{"num_hidden_layers": 13, "hidden_size": 160, "num_attention_heads": 5, "num_key_value_heads": 5, "head_dim": 32, "intermediate_size": 640, "vocab_size": 8192, "hidden_act": "tanh_gelu", "norm": "layernorm", "norm_place": "pre", "norm_eps": 1e-06, "positions": "learned", "qk_norm": false, "attn_scale": 0.177, "bias": "all", "tie_word_embeddings": true, "parallel_block": false, "init": "trunc", "init_std_qkv": 0.0328, "init_std_o": 0.0, "init_std_up": 0.0328, "init_std_down": 0.0, "optimizer": "soap_variant", "learning_rate": 0.00657, "beta1": 0.95, "beta2": 0.95, "weight_decay": 0.0, "lr_head": 0.00853, "max_grad_norm": 2.0, "warmup_steps": 200, "schedule": "wsd", "decay_fraction": 0.693, "decay_shape": "linear", "final_lr_fraction": 0.1, "batch_tokens": 65536, "max_seq_len": 2048, "doc_mask": true, "train_tokens": 179100000, "max_steps": 2733, "dataset": "wikipedia_en"}
Each number is 500 + 50 x the weight over its row's rms, rounded and kept within 0 to 999. Layers, rows and columns count from 0. Numbers have three digits each. The size before them is the row's rms in percent of the matrix's.

# layer 5 attention query, 160x160, rms 0.218, rows 0-95, columns 120-159
101:363456559454514485470537443422518500510515423575575483475473468419525489483549535490506483472455570522547503504455484628
092:529459485502479548504482449528479515520506475500504505499487433564445465457520565558397531476446455551446646543535515449
089:465475488451488480453510448510405533535501448526546484548461484521434560467473525551571443440490437563482519610420564519
097:511548567412454551505470453521602417564548472500392405528533505607535513540488558491458551506537478442458500544491487389
103:580509514552456431521559503513462489486493467499520437552564437476400538456587468594497500437578481540503493457508512391
099:536539501586570478407486481489514570539541605478558411451516530473499441573542468502455566489523472567453419481449437446
094:532560477314433430441519475456599490537573521585453454518465557538461516473477473413619531542514514516470599481552520468
092:555462519502595403535512475493566519515484557503435530460516553492457444475459507531531486460481506469546538514607500459
102:480535544512444509429480443542536479538510460517527506511464629449409457441495544454541533523516446523507452470449459434
107:503526423497574531502488485499500484503516472533558493480483430580543551508539468496558517477448492522550506507463523550
105:484556549521507515472499427494570481509352483442463454511402462539510509559573497447570455472393557460604498504495522517
092:502509533427581492544462465492467454470433535510531588508509550553439427481468532480551454523543386535521542517497507582
111:509481458535507474461545564415504493479498439481481418529530472492537488582482478617490500486467522480448531593546536496
110:510594620453572493451496577478573525522470488489523579498542534530510498442527533391464566529566459576510567417560541449
107:476569541458537402578438596526455502521489487504516603510468520597467496515558434380520584512538464554502494483513523430
103:466399550446507531422525547531524422488629493486500456429533579551511499487538503491552420500452532475520498497443486476
097:522504497484464555437444518483518473444407618438493540492504487479625539461380423493523457394497562546473524500503444452
098:588495387547544455469548536481486439469519539483488495568489572532433514535506517573488461488521574517539450566472505501
110:453506447545455468489524535472512455542538547515540551512442466488417492526471413485495575439481498365476477497438502488
108:443531507584504444497543531466467540533459509469471561440512496440432483622487558468579519494544576499520487477541514545
101:493495436558502539471429504601556529436490447527583504487550527429436554461617437508540601527521556592572423412508448612
108:540458481515507503464521509511420529523476522537523471478456425580362450479653449537454444521546443520430549377545439525
101:503488482426494539510490486529541484513527435566561533461511612477629531564479430479472557523598403440484534569491460446
096:519399481533521474469515460469516429442473477555484518412541542496686552437515513581461522556481464478476452443451475485
090:483506514570478472454487502586572582471510536559533581539507595447401560401502451522560490549501455452479484462466527506
097:477550448533487555528563480522518460514582547513482447542429423508505552491502536579514446429494533318465545502502475484
107:451479465513485472448500485590554595575491600475467448531445607486442490556547436488482641433542439493593467460500638517
101:430550427500489499475497448528382513419525474445477535476457460498419581373498498541463476542569525494481448468448528450
099:491525565451494474457492471422557483518564539499496564513479563525483489503461443443506455567561426478471490614545422461
096:510521452469473500501502548413465549507542525498470498448467549536546512415523539494567531542452522493515545545407547536
107:471393473530476476570521543538530462500533563522538484468472490553528475519500561409449468583542517578576578570447586528
106:467506502504532414408522560479513524438481405469421543434507545429494474584584547447452477325504462453556418631523545513
096:486496548619604501524512510531501452611481576551549466431525564517541560472475552620483470442503546493479523466530496526
098:459467548424523558427622416499518528473478449542447440458520525472569566513362428485586475463511494463476408470519548499
090:580523440479459468495477513594502430518520326515510423536529522558509510591463446511513502601536538506444564466537392408
107:455485525408464557485573464424446476388551474480517535518449511541591553508485580513517460455477562554514489487557442514
096:515535476470426542557483508491533498584480548546491482516546576555613540386513529465512468601451481516390471449462457471
096:551437554376504527488493455602544621529602443534598558494396577523560566474465465528501495559457523467457555524459529573
122:434428525504502529445539466467560542450514613401401431510516459551470561542593459573586428484419590518523537482545542595
126:490484521445586469571531534523601581549482523545533546465468450448425463421459534496493451545456459439563590562588531450
116:421502477473446539469475441488518468458408557413454441563515486585583491504450447511429549548511662546518499437499485513
103:469523488520461500603520491561484537537529545457524518506513545446469430492372601476422581452576482489456577513608501445
107:470455607483521539550523606498539496552452511495526419489506499476464399558424445457418520503513404563554563425575586528
109:553550531529474504516421384563464534534556542486452533546451525518461488491608469520520540552544505513431502488472486477
110:459487491547423485458527533465514415498547429455511476484565437524526565485482491474503557413444460468564535492453458444
097:481621498502497593546427555521544535515567527521543485388450586465441562469549447456610547539545505530500470473574543412
107:505499564424529496408528390515430442463551542511526508554534532451480462489494530448473466513548480557593510544490411498
091:479537475545481602390482504456497459386434478438440421482509393528532489633531555484445537523507544562540550488486404508
108:457366502617447487524551453554456520426529550425505494531527496570427502507494489608468441543470525570462514539475479513
107:503478485506565514574481489471491572504503549516537414587497505578526475472508434420445474481553460472517530523416483425
095:490503522504411417491526572553571574512564483451473516479566434545597501532523492427560564450542560450461453491452470498
103:461585446487502453495462479463417518462614515505512499517480448510456571529542437425569524517527538496505474433526547477
112:540525509495541491515560515542551482635496524497472395489559435524429520384499516519557401509439498516473556572569492447
095:461543502421482426491510514425517543549455490426511497521538431490582495445409588523509462536455507494448512487548508494
105:463493430492431520588487431588494374470501445522501578572486477537530469403531454422556560475510447435454499539529457433
102:541513458431548568526438504497564513576494493558442396542495523464599375490490465457439432580426519499460539502552590448
103:592459569545555416455527453512507580554541467501485530454570517508578525554477398475599495459524580475463474510520485604
104:549432508526474539464464481482437459507512416507502565512503457458443497513516520498520548609510497602526384504626502482
091:527394471454518447533501471520427458477455530494453465443496495530557643478640551387426496471536497503579387453431493479
097:485526524446505549495428543436470496454460470494459439489419529511624509442476516486569507529509505572581514450481510589
095:495587583465457471536531478583544507359464369482571424504481490510465377567480540510494420561590529528527535496584517528
095:519582513511540557464539466424515524519527560504511507503467485532506464494475497500583483501491495493430476436474442447
107:472505497548414437507482486502635495512491524476446443463568547504546485487531479570448606435478560527526463417483527449
108:563586451537471532556470505446426416515466500507484527539427565498447467471505551555411556559559477536477545504486516561
096:482501418505517389592492528510476435528537481483491541496465544567469460469474557380413486523544546537468493600433462482
110:468497466626474501455478416608505567498427470506410556505524486497536492438548463472453430437546506472595489497483517376
106:495454557525467591479462439396540582462546401505436492485543450476452471630481493490407461528566503464425510566442514447
091:436506475504512543584499468509453530628554619491502482501482505545512590512477430457446405504589548433497517427505479557
097:427435580439425512490466482461468536520554421531507503475574476459565454550469490456429463507500507546485518474497511520
100:536469505394542367499496585458502503549535526528513589469559628493524479538420497518517500456448566437440457534544514470
097:504491450493376556485467568538492537549525540566435486471557545465615418502593500523394463421442476482507521494484533553
104:475418503473592482522543441487488491571402480535393496477565560461547477474526547479513410431531528492425433657517438493
096:490469492446483445500502561499459575525542595570456490519387543512532510469590477479514512551451607445450484459439511516
107:576499496520490523477482500526513549439578459515517544468500439448528555678522506457538579524439513526449489510458547479
110:454567441549467575495518538447527448524468522419454475459513540642501523499566514471400622383432532497529513484472453409
103:492501501502559591470435478505444482552446547484495512434454463517496466497577394510537462473585500470537579514531496418
090:519576479585522414452477441467450526504453498462490464513586490567432488472547494525399532465492448510461480484531513509
108:574504547503545386551453449489482334526364569544459613460455550547588522457435476450479507476505459628425488475529520541
118:547502532484384627524518494504523503444533530478547481529485422481621489565523472575419447618518535425433487473488527469
102:514502522563547523534480425531490602498479432450539439512477415480430557484545461416459465521584477482453472528529564462
108:492537423503449568523523539502497573581554472482481489472462412625510594530489477497430454504534487492516497605499533510
098:531495559486541593454469467511447570484458496450547503526384559549485404556412582511440494441477395510421510480507466530
124:434505519434522456589500586522517494502455625581526587522506518510454486438499510509538479453601479499410508517561456392
099:428444495575504501437485547465423441513495412549541523510527549440448527492521548459507536475444582590486437473547537506
100:507579480469500501570551505468530461536565577522515469474379556494429553398478451596565543375455567515562503473412488543
117:433538483637497525523511537539472498550550540531531445531449403523512522459517479484396456515504412505539553404529468467
111:517533473443488507496414458436470440502424462494499502394382421432565483454503562438408443561593466496508526549503542483
099:607499655491503487411530499458522542455540550466530488558576449473544531520552483599454428560489485530465575468474423521
089:494457560609516469559476498412477606477504401584535560516544408392440523474540434469500552552418466539428479451549516455
102:530455526527490414555489504560533566533509454490535462437523548477542496515580505504545548428578436494547448402570468547
089:444467515460450507529424434603589415557480544509497491491538518429549517501486568451442436543542471470481388419420469489
109:391508533521455571497506486475468481436633370457432503570487481508527474510383486533522435469523519445516517512412497490
097:553545560483473520521423423505420588437520344538556531423480382417592572624524487477452490565481484501473588555539541495
103:464445501486448557439478416479457501501497476494533541493509422437509582490525500443415515469517491493519497490514421568
112:497514571475682519493482487425496453485386546542527411443521559494563452421455561498543524496474458547449492443482466470
107:549498419420490517546515492484508489485463445593519522541430476508532546437494522524518410477423508425620413503439520562
# layer 5 attention key, 160x160, rms 0.19, rows 0-95, columns 120-159
101:545446504594542495472597473479560549452553421501463567433424533503547518524532540551475490476501514505467540435511470544
090:524487478550551500465449516520444411538443500476525479536435590558432499438555499500359498490549495440627518530473473535
097:487449553512448506514522470423574484519450463439397475509564450504452466599544568495568411569422570576544559520445468469
099:477490469488504528539554554476507492444540570510536593511565552608564582506507487481575581470515468501504543615479493468
101:570453493535479458422521625492540549460522518536543531519491545457522420494469486500420530527386538479541508458465478503
100:513497523489457447524491518531428559521518473501483467525442449480541395454526465442542524498511450574469471535503482466
088:600491528485529502523514463400501482505424477422505416446569493573509543475500549445433515480592496543502422505500351446
103:568570513484478548471448560478533481455472530480481552411420549496561540494540593594500475507481514489472585483511530459
103:483561487533466554498531440523545469536521457531549556441534547470463512430474551541539522474630514492532408464462457542
105:499447483503468437572476458582538441431451497475541493610496497550471519483467476521433448456383531611518540452472460533
095:500519453455513433507537510512518452479490426564522472410389490541493533515477425514507506493544540442472495498476535494
096:537428445491463530480512515565582434359487542554466592545518476489580502445476537568539528545526469494633385465565548455
106:445499551408513446472427520427469502483467473567486506493477419479571473558359570527469553532383530529509617520431546460
106:584505469445471575471467541559488479470411484506623552445578661504517506497506485443517418559588461585500499522397519446
102:479500415487468439495465492477506516425524517470480443548428394520543411498400392423509526579464544522483456491578564435
110:541477549473517561477550481455579512489547445452510459477551604491520403532535572571485542511466596513484397595434524524
097:605451593445496504435541476525455527624496538500444535518523550461418495483461463502471548581461481554474434506586491517
107:477535449523525429481533489482519485574497556471513444577499456458457475543510540515447489477423546537528482550438478526
102:510519560463432552446542553411532537546501458537503526496521476503506508497401511461570494509497484419488515495424415527
102:518542567589485476490555471440528467491505489520484479552541439579405511522549509499512575597416485518416477511561538430
099:483460586536481509433547542468421402525535551430547540532455559405443549485462571564537516440415603548534492404536504483
107:506519497515582423465538560464449545465499532416522569533526527581428411528514451457463466516526611490554523459470457534
109:552543487619481515512468444509451418453488538526442582460486494442524472520498482553563466524528468488432404480497500478
095:523394482559409504547535488552350533467474507522500555510504454542554489449499495551598565476477506471463466558541454556
093:434482522488378501526510567423543423460403546501524556506562459559413467495539510451509453502567454512449478502424539487
094:492487411569499500571451423486546507450540492513574594426569413573416628409481492533535409398461491560499571447440481467
101:486440471488548541559482470634552559498568420463518538546402511458553470518528462400473570363487503535473506502510513605
103:521492492505427516460479469567428449537487539410427449345493519543470491511537487435474456527525533485418546464490469543
101:521557525442528446566493516502456473396342511518458431482527511508532543585427521532509424541555556647428490457498521464
101:454578507385510466436563507442445433453550496470457468565470467492482482522495499503530534494538557542590479483527486527
107:461492478570466543457479544477479525485429446508439485549558479524302576447463478591539504478502439532562477470535499476
120:469465497612556433556576481609561413486526470586511626487616541453497492492483536471476431457510504520491466465564434487
108:463431531570524521457423547459416470554521565478470543401452491489501529468480593477539571481503457555486564403480571458
093:511397506528542516489562489570489513560480444475523544452520510451515519538509488477540514475471480528519466540533364546
102:497508524503518499533437550429523415542487527346404519468540452468443409520558488443529511455416546502494529476392499486
094:453537445461476525432541478444516356387526501613443462488595486428522494508504451495580585522480543494523407435458566606
098:500478535464548487545475541470504520551396555410475377530524468460476514376527394481504479565468551463528488468548628507
101:515404552456492460551474460500483428501563427494559510502502461388470566540507526423459541536473565450451461528445512538
109:507509522443570444677510570451565462499612503539483470467532453532495573565542558547533564459400588430495535481565516503
108:455564432477494509589548483577508502519518469553405420401533548529526566432419489480536531462522427483474482433515489487
107:532514418526508389479625517503497457523572523420438490461432589537553562572487456501524584439455538566502482468484523493
111:436450473560583493434531495557559496470492532509504502534520576594496578458531483486479523454471488482479400471571521470
112:466561420517561417612463479583548545521523476512539541430452499477472577478496526528442519527440505470513517495496486479
100:386476434507470468484458488494515585532464487440455495474460548481465403445486487518505559452508441479496454534541467456
109:447388434448458460547523500471490455538501518502451496514468528528486483469480584514441505507512438531435580429444460482
108:552601442532571585536466404523505479457508498490554512499520461488494506487613413503474510483515522476468442494495449441
110:447417510433566584514528516563467550475457492484514547554419598435519440436514541511423467528605559481481529447470580534
097:571435479529528559472466568523622496579516553503469559522553517425385404435461445477489442534470423503488512505530472492
112:455452503503511516482413496571405475458429494471518528531486477497504402487482519436464508600506441509453602513557536477
101:575409452404437502528419485555499526539462523469446508503497531484630505531474520499468499483528461494501441493463506534
096:460477457453543500526481626511509388516505480480486459556462505400486447444524425551546461527451478515390631442519394427
101:460388464452499498423479456453446472461511480525512448458408412470475424576474470457489427505453487455457456498449516504
101:516470417434538462572461510481535355527523586514430468427430557531450548372538467541506500458536559372485463588566500440
109:418430522549457482528454462441369493602483468411563504450445478567517508544526458462439566477479491560500548454452480480
097:508388506548553573415405597537515542499495433491473496518506541551484535452467462443500469457549466472546512545545487415
108:564659483514568511481543419505440560471545530545424532534522463422516602525458461475477556477491415416583482490513480487
118:462440513544490487514491510561467501592529510539525500482509558479506373540443534474507475521498553481501560514503478599
107:453591406569526461420508481474495492434572497415458594459432474508523409459441520520446457540492412443512472531509478436
097:529391496514500552464470557490574544530355606530420487499483507452490474436529507524502455495512514542518374492497505495
107:563492526488474437480490522489515602474453617526539531534516489448503563478632422449473582555530529481498478435567486481
104:501539494531555450504562519500513475468548475464502531471389583542540494530490489533488541529532451477502452435554427431
101:514435581422542499509517492460491574534338499469541468445535618537452486629540458483540455457493594509485532518495351465
103:477512491572507522506513616495515527580428522560444448538416396503402470440474544429477525373539497492465482538590536490
105:533490493445415545494566483564427569470506434470441426484464482550471522508567593521545506490399556471550587477531463596
101:511433461541491579417532551486465505474562408570500519435584479466519477576555520484592508485444395567560565501481536463
100:476498554510457508512523476489546510457489515466460520590453476484423483527564494438442534521541480534433557575446431468
105:500467484570506537469548618524451552444528500451491487500482518487450480491503592511502476528539529547533556571516435446
104:419527492434552456578385504547403509610521542490497468506549508528479505505490468463422533541450488496513521491392567476
105:492532424492523414456583611470522468394448605506504466455566479568563458465520500517434462530560497489450472513529480563
100:545448493500530519494453588510520573600455467621416394515517476507498508503449451471471611467553527486492435521452569500
087:488495509552522515456510458487528464553486483489545477598377470516544476494481547561496491472433480377492514537465461498
104:596446483448580518448509470628496571486478421545488545492562509509472556472423448484515520533521493404395476625505490541
098:490569506414488481600444584376514599433518451531451528532505432461485535514430520604544398519522534471533540384589519496
108:435594524467551458626531489524537480558469476533576453475427528471553520586484443439529552542597455523427423518541480512
113:510534539477453499520594460435523497560515516418430399521523559557590469471485560414441572503501497547539527471497517570
100:481506458476482481510536497534447572438604397540469482514492374422527502545624478439515501569526468579478633507489440472
100:481492446486487465452464531490488458536398490530481504439590548554462544450486546441443401452547536377556558433623544505
104:502441495452457609535435509566430402501411512530465524533522538570511551548527372509606565578529431494568460556558605543
101:417508486480461464599470426587591508469499497532482494464533491534538480376519544587510415447438563516454513463513532470
100:583450485541537561530478529496513441539506537468509411417526477599474521514486550452484472487608485551453497497498354481
105:470500510449475487442477482492510496441581465490438442451610470430513503505452600458536437519470472489519564578503527555
096:518419553490545560533486520496530456507552534508443577442515552479442461508519420536504585445486515462535509378543573535
115:590532551467432488440446462542512599455506470517548620504556460413521528513460463458559577567467418485456472434450554453
100:446372530603564518515460518495563499519559468504517554513568519515578465575550475449451516499543540522472430577481515496
098:432575553508522662499451522495470480466392479509483525544488506407485500452515532532590571509514529473488473422474485564
098:430454550627424553518446558522512534527508491476503500531628473510531445444574624510511423531489465573481549453460550629
105:566480558497531552510449474431478603497445450489443415487528470586573463525541528520444507465458504561503473495544498525
103:596515507531579420463502571438477484465503411444460475501467561514432492510507462508531554521492563504475510408484459547
101:503463493549482469531454513438476452560468482478610482438368446454428574475411434504511554533525581567450493475558524429
100:424496531540566596437475516589515522464393450472569558439466508408444533497579430544512572537508472421480397500525540598
092:464502534362468496493577476530507532550460552509434534475452574586486450511526508529472528464493606421576439503448454509
111:410459476398479503554530545562592505476489493492515441489437527428550501468503547537464423538580508436461504588427432554
090:469512535582460524562468507572517435541615498567493445381474547541497455450472402508516598430592508457491503514498404504
100:427488474461473514463515570497442454469459502413436496419377550512486559390482505520498536484528518449503486513424541467
102:506525581505503488390444521453560502457520488455528439500543556519588565559542544456496507493538461519502505394481486419
104:516509468381495521443552510465422531409478502523463448526459528576519466524506506535445452558467552493588432488535562536
# layer 5 attention value, 160x160, rms 0.22, rows 0-70, columns 120-159
102:553498496546480465424461403515606471510494439519608452473569562547470574508466555561470538492537486418414468575421464493
107:565518532478489515559489538432531490481446510566462459509435471510407520511496466597452490494504466512445589525517460542
113:489476472532470521499539426555569400522477522517480424508481472551544486494527486470478467519484431464450473505523521483
112:540447551455536458499517519426415517567523591449501624483518475588486497454420503526516469411550505542474569470448564489
109:537511495594443487486516470439524433494441484493548437470440395539525487543542560486489495488490551571542516572544569452
114:597524553576552542474616487422527488421428542567510491493543529409487565571487504469499597517504488485546542464551452415
108:511487572464527537457487513507458505480484450482505522435477559502533497577498410498502531506472480548590540472471579576
118:418460488507489437526496491499544594504519544495496445527456519460505458544460544549481504479449463560446448487520605412
104:433472567528526479603485552436419477506534542527476526520585406527533488424559521576514557428515514512455503508428662478
103:387425437486501480431502552540464463480479525512513455490535521525496572571527564480564495538504410456509449364537420481
112:475448491521446445525496494432453516497448402477535558407499449538499518444457390498513544500456478482560422491529497498
114:520478426522552467503573391488629533520474524471534483473489410460469458547449557415585594503554558484490642500548462534
103:561480403421482466540531508470454547550552568535567491575486496534419506516503513573479478455469557513520504519471517507
104:543419563465454485521536460508370483520465483487487498590462531517455479526581533453582515427497447502428488537570470400
103:518514421414520454424488489544448503431479488449567592466476515475475581479547512546580505504548488480479536593471489501
114:519464519521517461533526540547502409534564386524465519515535443497451477498577525503402505426503517421540402447528498516
099:493505446524504445497458483505438460529451494492525507521523491551439452415516542560517491472471532455585581473426464441
109:556577567470503483508444402449488578461485534551506485535422473402519556444553492548506465549497477538455511619462448539
119:455539502406462547533458495568495482513525458506455405493511478433477452464539487481547528448550475532534531501547360441
112:473443494528465550419507496571448600513492516526479598604492492524488481488504454544468449442546510434527504429496436602
110:537573547485520478539484481515530577560513557440527502529429486401520539594556541473491482514469467558513532435447530507
117:452493444590469511511499415436562441506476432544498474492534541537622504500419534544442486503450439439487511559386531456
103:440514561521418465479440443469582532443540501431413478525417506503545467544541490478452443500533439525462567448464516433
101:475516489450430520474514488560486476463502485439410456560499495496408516508532422518471626480549465443439484386555463498
126:450521531511540510517558510563535548489500536548572629537439472541461574537501406513512537570467478528408505477578424526
113:482479515451543525503448488535507572485456599556471548446483507455444545496398405568504500564509500519492524592429551501
108:494499431572564477517554413471463514491477545529512510438614477545516417426415485497518516435394522548540478501491520503
111:627501498526518522566555475434516450503520475491550431451492460530464495450506540539494512465443516479628417509547544496
118:516462428515510594409495505418474444536495560559458535491488551515431464499491502504459493476475514501468526619526526478
117:443522478558520395479554526509542360461502512548528509590525509542572550515468553541448537444478456425475467415517486430
103:557570487458496530561419467487451452553522567462583463484565463548464411396477488431596500398521520535509481500513524495
112:462530457547484446552489499515398495548578351495529487504472404521440470493625453519547501519538496599426428549482492490
107:402568557463398517568465524516523474555452412479401581502531472543497469544504421507545531443496531475454559562490496534
103:526565524517544605527476514457525533509494509544465440498438449535472596528560454521474526541438509419459515457560595465
105:582473445522488458535499500519590531378502430510497427532473475575408526489470437445510545491589513482464438624519455473
098:537498555563552483474430421509395640481423514529521554496451547456467472432500504564558498552517566570565521522530457601
103:461518498503366482516467434514475500512559477497494551526517605530530471531612519436504490477439486509530456552526498426
102:507515474559493458543469439485464561524508461487482458510444456499514563453465466597458638455477461550413463413426547446
098:461471530629505527563474549474490428472490473480507608540578613560424502505439457508440467487543489504468566533553529469
101:511440503476474526510496541479468546486455539474471471502527461396533429506486521514525478490497527445439513524502471509
095:473563532522485422563474539519512453501506477614412426544556505518466487584491590436407532493498544448538509430510485564
106:490463446524513527510441586555562434585515456482480552548458403436523438542507486450554476457473565547483495482425507569
091:411501510450526458467526560435430499574499508521511514547429639595533497471554506451591497530474537499547580455406461570
112:505520545557566552489538477531520532575482540563478403530432592528620507542469520507541541491536466479521562440595522488
098:471543470468501495551495577527428514572513467478543475529457541519531591506470506518485493558576489501468541451491569526
099:457506519393462476476564497525509489439581489433473516552493544521504504536580540545476513434484459439459449458634440463
098:415520445555511458528549479497467479571527478443530530428514549574549465537582460511532442410506474570507410577582527516
096:492447514548499430489432474453516518554492556487526446440523537598573515475514554555558458572434484534483606509432474470
100:584543553486472448488496402446529536547539472577545570566542518436545496459612480506485462486366493456523448509518527520
097:538586516523461481531535491571418490542453469581439515506513580421446439483431552468448550509488568510378429565439437503
097:527412518452509531579530499497528500610596529546462545525559494534458481433561528466430499514470535434488540524549529510
103:527546477465500530466468480518517467477530345448564625460455462523520517507482455509429461557510499493525447516485505463
103:475480465439496503520569504540527473486469497482484561528491425518427492531593415397473519537433428574463468426565522472
104:466552461535475443505454489611537471522485455522462473420479468504557495433441606458475530413574522418498455400511405527
106:453546632457525525433425454528495409427478495520385459513595382435580485511523449529429550581514454547547465426450610448
089:416490496582580534489544526504467524479513501529552607454409550537518534597556589524508510442511497563562471460473577498
101:519549500533423538509516588470530435543561449496548510444547468539535424489555496464540488518441524461497556527463432504
095:564521517480511489437506456509559495449538544500438489367508557414467522526491525577562428539482505468514496526434363488
103:521533481510514639579530555550495490521515605566484455485512478452456499462513629463513485440562554404504507435546562522
095:517567426433457539525552491547465435504455493502571531443458484430493415619464493488438449470485534451551478475449446519
100:432502470571516478482488513531512499542428472475432480572427483550568498499467612498506633526528473624512565444472549503
090:535488537401530491521453467473512542559612409527539581430473419513482540488470594372522586420526508485494455443508514451
100:559463456548527558406503529486524538498461465529490587555535480485485448422513449487493565460554539429528520484506579524
107:557516518540492445603469561593569491516579449511589471432634527510510517508482441535484455429544556378569521469571555576
097:442502575478411568404496553434565556453550556521434593539556461501447498504429413473492521525511584537416513491451504477
091:480486527424482462498500529559516510481613573524533467519463434435616468377567422435451553432484523535451414429480494506
092:522485509562488529453499493570623471418644468453505528508623541535607644563509527540555471560503541409514505565488531531
087:519430584464494512526585537449407461436513556541441509505532461469432595430577451505430554554491566499471469454578446537
091:604500488378525560503440575518487518466430520490523564441487462441576571532484492451479484462399549494555502532495443413
085:570525473516495507481438515605447519528493406473441500526485513449482511586535514401485495469442461563543486487494474464
089:527494540521564475554554554485485522437497550475546457500509501494508590551499479452440448569571437519486585425480479536
# layer 5 attention output (transposed), 160x160, rms 0.193, rows 0-70, columns 120-159
111:446466574483407519559469621504467513476492559508599538487491501453528497458457479463499575539420458568542491383575545519
102:422512449434459503455428454522597424439397479446464488579535531621536515461551490418520571511465466569504430484462547487
114:521472613483477439491467521403439522465448502476540503436500533417485451500438510496527540520524518551495495479523466446
110:436531480519559529481471495568495555447503476501493479590422522446517483519610541473583510469553453502528475422444441519
112:518529480508578549548395513506534477541462553543547552452519522413487495505527353482479529512489401519525483440499501473
110:418501556477539491470416536494537510505470581463477414526497380548514529454558465496465480491511509482537488493480540495
114:517586453494489488503554516457528539517461525566449473574513511542512496402532555523502403567464603473461513481468543456
128:464513516563530508527465529514558451492524491578491522458515522410511533427508383450604483498498467519520460529496451495
109:530573501447520611444490525522433473497493481503485448493459530544566480589572449504339445542603522511464542539465484532
114:480534429520501482530555512462534532540580529530493554502467486542487521499448574504460481497484549479503631629570534506
116:504546511546460512500502525501577476532563517517479430528539645530516531424534570497492568477621559559516459454458467545
114:470517486539481496518410475598477417549496441555497619553507519506530475502481507575412568510508487436554444598603554521
105:535527512538489590450460459506514537494442455472509607493592526550489481473557480461473436502546481515342510503532463357
108:469438471507463548507520431527553406454569457409514485541564479470519541422509501543517518569386496455543414407451473608
108:504443515513512558589560467569460583576483535550517459564517559502507430491502458489362510442536469422394549483461486452
116:559570499423511458525485484437436530484384508494430471463432476504624508524534424508565597508542527475460459559506490497
107:515513577479483539533446517580504515395447539478513494528502467425567505532444573404541479562568433592368513376528531519
117:442392500512506554483506531476365521546455466559506465492526545463574501530581485465364554470506527460430478494478522569
118:611399540528480406440490468469481409523411486472503485520434460529541511555490496526444493620417550569465493579524542526
117:465458450535529538483454540475504454440486456546476505550449471620470538494484516489628455457430521574520603557443562507
117:509478466537454566539583505399451522463528511562520567511531499498424482487512493478440546551465526521497505591494496481
117:573492516564527581481449498528466566487467648502486586569492528520460519565495450487495545428486415609503525408535644496
119:487437430393600599531409521484433573452525513551469576560398501463496516452507575572586478567474511513571491526478540552
109:486548453477496469500513475382558482467547476565492513555504498530592527548493562535500532566461532442471446579535490473
119:500512517511503613481501480513543471570507495515424489431523566495472536547460537424606528427456523533484469653409511511
118:459422421606551468544600498502522574476534529453533461444486465593539541545533476497437478448486504526533527450584526514
112:482563514514539515524499524497482552387507499471442551532602511439564560539479418460507521473556525594473474392501474481
111:487530580420503414498451554606468511506445478465453496463515557523554551549527447534483402504553459490390422516468413515
121:557555543540565541460423478533455568482391414381518382478410475522433553476578429531532498530522509510568487434509512615
118:534563501498509603444445460515493520527438435468467495475516437367348501598605535529519505513515548496550577508500501491
112:490459585488534531407435563421505541442454372542544533619476475487545424565484534532389516491487512470439434435493457524
117:501503553506482571402557534492511508495438574497560562533491619398564449574496512509480572495529585522469495476406518573
104:522548504500509512483585540401475448424597508538462411500524540414568520501508504499573449522449474467482480460534498497
095:435464413463435399504574517474444483455402618460466514546477524471537539457456537535410483484532500524489525498494450614
094:517465500450568632494477481478442571548404525508472562510523540465461480478583497557354504524468443548592545455486535534
095:543675467528515515548470524471536500558590469521457451492622520505464579557426475478505546480486470457473454459545523369
098:464479509501460398504538582461571538498528505486501458413516488482564503549476527520546500538522568499480488482565466494
105:492639484449507472534539552451495474565528524557449521537539604477556474468504471455552481519578561399561483484581481519
097:517533558451457427493522429519558559499494528506464427619466446397562401530470566477513520491410535509430439422514474476
101:538557458515439524439484515458450407486505503464523573452456465528417509510486457474545585509471531491552436540479537521
113:578494508437541563482539555469450446470531497463447550453542451505525589425460464611507465567456447406422525518495584445
113:610603485405537447455509479472474482500539488527569521485521576655544489539516468554443504499517410477562460479471515520
095:542474451545458482519482535546431532440503475479579543513519371382483497529407505515493511503557500477506504498538468511
112:471472468468460525485542520404486506458534502464490499605490441495421446499471496533507462515443624552481550529481505552
097:565467449512480448503476453507570467452523503492529481396547421422551416501494550461495470495462539497534533501462411394
101:505450459513550512472470544474484575524522541526506472517476393510540566497524502483584525447492538438512600503542530530
099:531544536471512515474442541545588542480483425532545505523528488480571506520437497465491525475365504482469550469473492534
097:503584509498490553517554516543470465453528468572574553481526510481454454509503529456551586522518465537569441552533456476
101:485462485482438480516509606505554484477449502381392459485469491585531445546448595547468523461513563526511565476477488455
099:525537545512604495451515467499524502528479492529382445487628486456465552573481415503511431528399406522508504473506575485
102:501557513496440476450438478499540501441493416508379512505498471510482469540505588555488491459556560457491440524521430458
093:530431519516498449559450520553628609488447533389462435517528563463474510484465496459499494411534545489453498553437456606
107:543485463490455438549526545452460506601488489557442494551486524460590444395396580502532515418472466462551586549471515471
101:523415449539533488471471532472464481430507559575519540631516432611444554571547419493486539529446552506543517534509594488
097:525456499531553494414556579581529546542477469544499467515474509500418458523498434473459384452555526473531567570532519532
088:562424474470347479537484490517455467551499468466537493525549342532489524438437407479478428474506502473456574447528457510
108:501565433560522526575450427610479524479504558496462482516539497578542564456515498538555634512608480496448443445547503477
097:445521382551470512481546470516452476493495472517541459590434480525516491496439479461369595495521385508515495499509603457
100:497471459551542378440492455438476521488543409456564553439472445563529532500504391518468489524523493465438522541470471510
099:534496505544491508458490478596542590550525562430526484521548562561611432511460392470439523554497614496446479545486473529
105:547557494453508489491472550340423499474530504514432423526478489466493533405546515476490449497438583448512409502456468455
090:467572444598507537486581526558529510423563495437525436568491460454511528526484531529480413495525509482564580553454455545
097:496527524483575462560460477554451455527470531447526441485402498598552442546444586507504524558566531611502535526459550534
104:389547495458503525466501502512542541361510439493464589547423441468515551500529559456540543528476415521398525466445493463
085:552546550546501472526396515583495447519504421517464468483434446473507514422541478553523499494436370432573492391563552505
082:482487505440546544461428523508543432445455488528375499510594533488468451567451522453583543439471525491546479546525430434
079:508569430357566467521481487384458552561414599468497431400491574520457464377516496533514561447394580530578502455546517507
080:547530414462530429430612425523576473522615474472478498445467441457557510600529478495532570450477495399474486547486564548
100:404537494530500440468519497523541549471430511460510457548521492532491435548456555556529395467508439468495502426487483512
086:440527476489472436435472459470453480511490465472479518451565449461479547356411435470541487460475498452477471485509511425
082:521471575457460412443470538549480478555470442541470519542606523499489441510514495491583493428472470464539453567436461459